Weights of a small GPT-style language model, trained from scratch on English Wikipedia.
Size: width 224, MLP 576 SwiGLU, vocabulary 2048.
Architecture: RMSNorm before each block, no biases in attention or MLP.
Each number is 50 + 15 x the weight over its row's rms, rounded and kept within 0 to 99. Layers, rows and columns count from 0. The size before them is the row's rms in percent of the matrix's.

# q: layer 6 attention query, 256x224, rms 0.0355, rows 60-63, columns 112-223
# k: layer 6 attention key, 256x224, rms 0.0353, rows 60-63, columns 112-223
# v: layer 6 attention value, 256x224, rms 0.0352, rows 0-1, columns 112-223
# o: layer 6 attention output (transposed), 256x224, rms 0.0438, rows 0-1, columns 112-223
q60 095:42 55 69 48 37 77 50 37 52 48 67 55 28 61 67 33 80 32 52 58 38 32 76 26 73 68 34 51 37 26 47 72 44 63 54 52 57 26 34 58 46 52 51 66 52 36 67 56 33 62 50 39 55 48 61 68 50 65 46 42 42 47 56 56 53 68 46 33 21 50 29 50 72 51 43 30 23 49 64 36 61 37 38 51 54 38 66 61 50 48 52 46 44 54 59 57 42 45 61 61 73 54 53 42 65 37 38 39 39 69 19 49
k60 096:24 55 47 61 62 52 46 52 59 56 38 37 50 35 50 50 60 42 70 41 41 47 23 51 35 48 50 64 47 61 59 46 79 36 26 69 56 32 32 64 42 43 43 36 68 49 43 57 42 74 72 79 26 43 36 21 43 52 45 65 58 49 50 62 46 29 81 60 43 47 49 65 55 43 21 59 84 94 64 40 57 79 62 59 20 60 42 40 37 14 66 24 46 67 36 36 74 61 43 66 16 49 47 55 47 59 53 54 53 44 64 52
q61 091:48 90 37 56 38 38 57 42 69 51 63 37 52 49 50 67 53 55 35 39 33 37 27 56 28 60 60 26 52 61 37 20 61 67 60 57 49 63 32 45 55 33 16 39 44 62 46 58 60 45 64 41 34 62 51 50 42 26 47 47 34 69 49 60 59 48 44 75 54 31 72 51 47 48 56 24 40 32 43 58 81 57 43 65 55 39 58 51 55 39 38 59 68 20 35 48 34 41 57 45 03 42 64 63 55 55 34 68 60 63 72 67
k61 091:38 55 37 55 46 58 44 67 65 63 49 72 47 54 43 40 58 49 26 68 43 59 43 80 68 64 42 61 32 43 78 66 30 78 53 20 36 54 60 66 78 47 58 41 85 60 54 43 87 69 52 17 49 60 47 29 50 72 57 76 19 31 41 26 47 50 33 55 36 21 40 64 54 71 69 45 43 72 39 65 51 46 76 33 67 35 70 73 48 28 58 78 46 43 62 47 26 33 47 75 63 34 41 52 57 60 58 68 36 46 42 43
q62 087:48 71 43 28 38 76 64 49 75 41 47 64 65 29 48 73 83 51 57 43 59 75 50 42 42 32 53 71 64 23 65 68 58 39 56 64 46 55 53 56 50 40 25 32 55 40 22 71 27 47 47 45 46 59 61 40 67 48 60 60 57 45 63 49 67 59 48 42 56 06 61 61 56 49 36 29 39 58 46 45 71 53 29 72 87 51 28 58 46 42 37 34 53 34 69 53 79 53 60 84 40 62 40 69 42 42 36 46 41 24 41 59
k62 085:61 50 65 81 41 62 61 35 50 45 64 69 77 53 39 46 51 55 63 47 83 41 25 65 53 42 24 37 46 55 71 40 58 38 46 48 73 45 72 77 49 29 48 71 47 71 56 54 54 61 38 28 50 34 49 64 61 71 42 38 53 58 58 55 48 55 55 22 40 40 34 52 67 51 33 56 39 48 60 52 42 32 56 79 42 31 46 34 46 60 37 53 86 58 40 35 45 28 49 36 46 46 63 36 41 71 42 43 44 72 78 59
q63 091:46 64 35 74 59 24 20 59 41 58 42 52 79 84 47 33 20 24 40 58 69 10 56 33 54 62 58 32 52 31 49 22 53 32 55 63 39 38 43 32 63 60 54 76 36 59 46 31 69 22 14 41 40 46 48 47 53 71 57 54 69 43 52 58 54 78 29 48 33 50 55 47 47 58 29 35 61 71 41 56 44 42 63 24 52 62 48 69 57 47 78 53 46 31 72 54 49 24 61 47 64 53 53 46 32 37 67 57 34 50 35 58
k63 091:49 48 58 41 52 49 49 33 63 45 34 83 53 55 70 41 58 49 45 46 20 52 89 75 35 17 81 45 71 45 50 56 51 43 58 58 44 67 63 44 53 54 74 49 79 47 29 43 44 19 63 46 59 75 53 67 40 65 51 53 70 20 47 32 33 49 74 62 75 49 56 53 64 53 86 50 49 54 42 39 27 58 28 43 39 25 64 61 48 73 44 46 46 52 46 47 63 42 50 69 34 69 28 51 65 49 56 49 35 42 42 59
v0 084:47 43 49 89 48 43 56 42 46 39 42 26 62 86 31 66 52 45 74 47 36 39 24 45 37 41 42 56 50 52 51 48 70 56 60 51 60 67 39 26 57 28 46 58 46 76 46 25 56 57 57 27 43 38 45 63 58 71 58 77 38 57 79 27 38 62 59 51 55 00 38 63 57 78 52 38 32 49 45 63 40 38 66 47 51 34 79 41 56 70 58 33 63 56 51 70 49 76 90 63 45 56 47 41 35 59 48 26 57 51 60 54
o0 088:22 33 46 59 49 65 43 44 67 62 38 43 19 22 53 62 41 57 43 61 24 40 41 36 55 40 59 46 46 28 44 54 33 48 56 56 48 59 50 49 21 16 36 45 58 56 65 57 55 60 49 56 72 56 44 64 32 47 39 21 69 53 67 26 52 69 64 74 53 53 45 33 44 71 43 61 55 68 65 45 50 60 48 59 44 59 45 53 50 62 31 71 45 47 89 56 45 64 34 68 44 65 36 61 36 41 61 52 56 53 41 65
v1 084:58 56 34 58 46 34 36 62 55 49 38 39 64 59 38 79 70 37 64 35 31 29 56 68 99 58 75 35 74 51 67 61 32 58 41 48 39 80 52 39 35 53 70 62 58 43 58 42 72 70 32 28 44 50 61 29 57 50 51 44 65 63 41 71 60 55 22 57 31 45 56 26 36 41 78 59 28 70 10 49 66 69 60 29 48 65 51 39 55 30 85 47 46 44 49 37 56 57 38 43 47 54 43 41 53 51 42 63 39 71 50 67
o1 084:61 38 53 34 55 30 67 54 54 39 27 53 64 35 67 47 59 21 39 56 43 66 60 45 36 26 78 48 60 54 71 28 65 59 63 60 29 33 41 46 68 43 62 33 46 00 43 46 44 53 51 78 33 34 29 48 48 45 67 65 47 55 52 36 48 45 54 46 50 57 59 63 45 29 64 61 69 60 39 53 52 51 77 81 34 61 79 47 60 59 57 43 49 82 59 23 67 64 66 54 56 35 53 58 29 79 53 49 52 62 78 21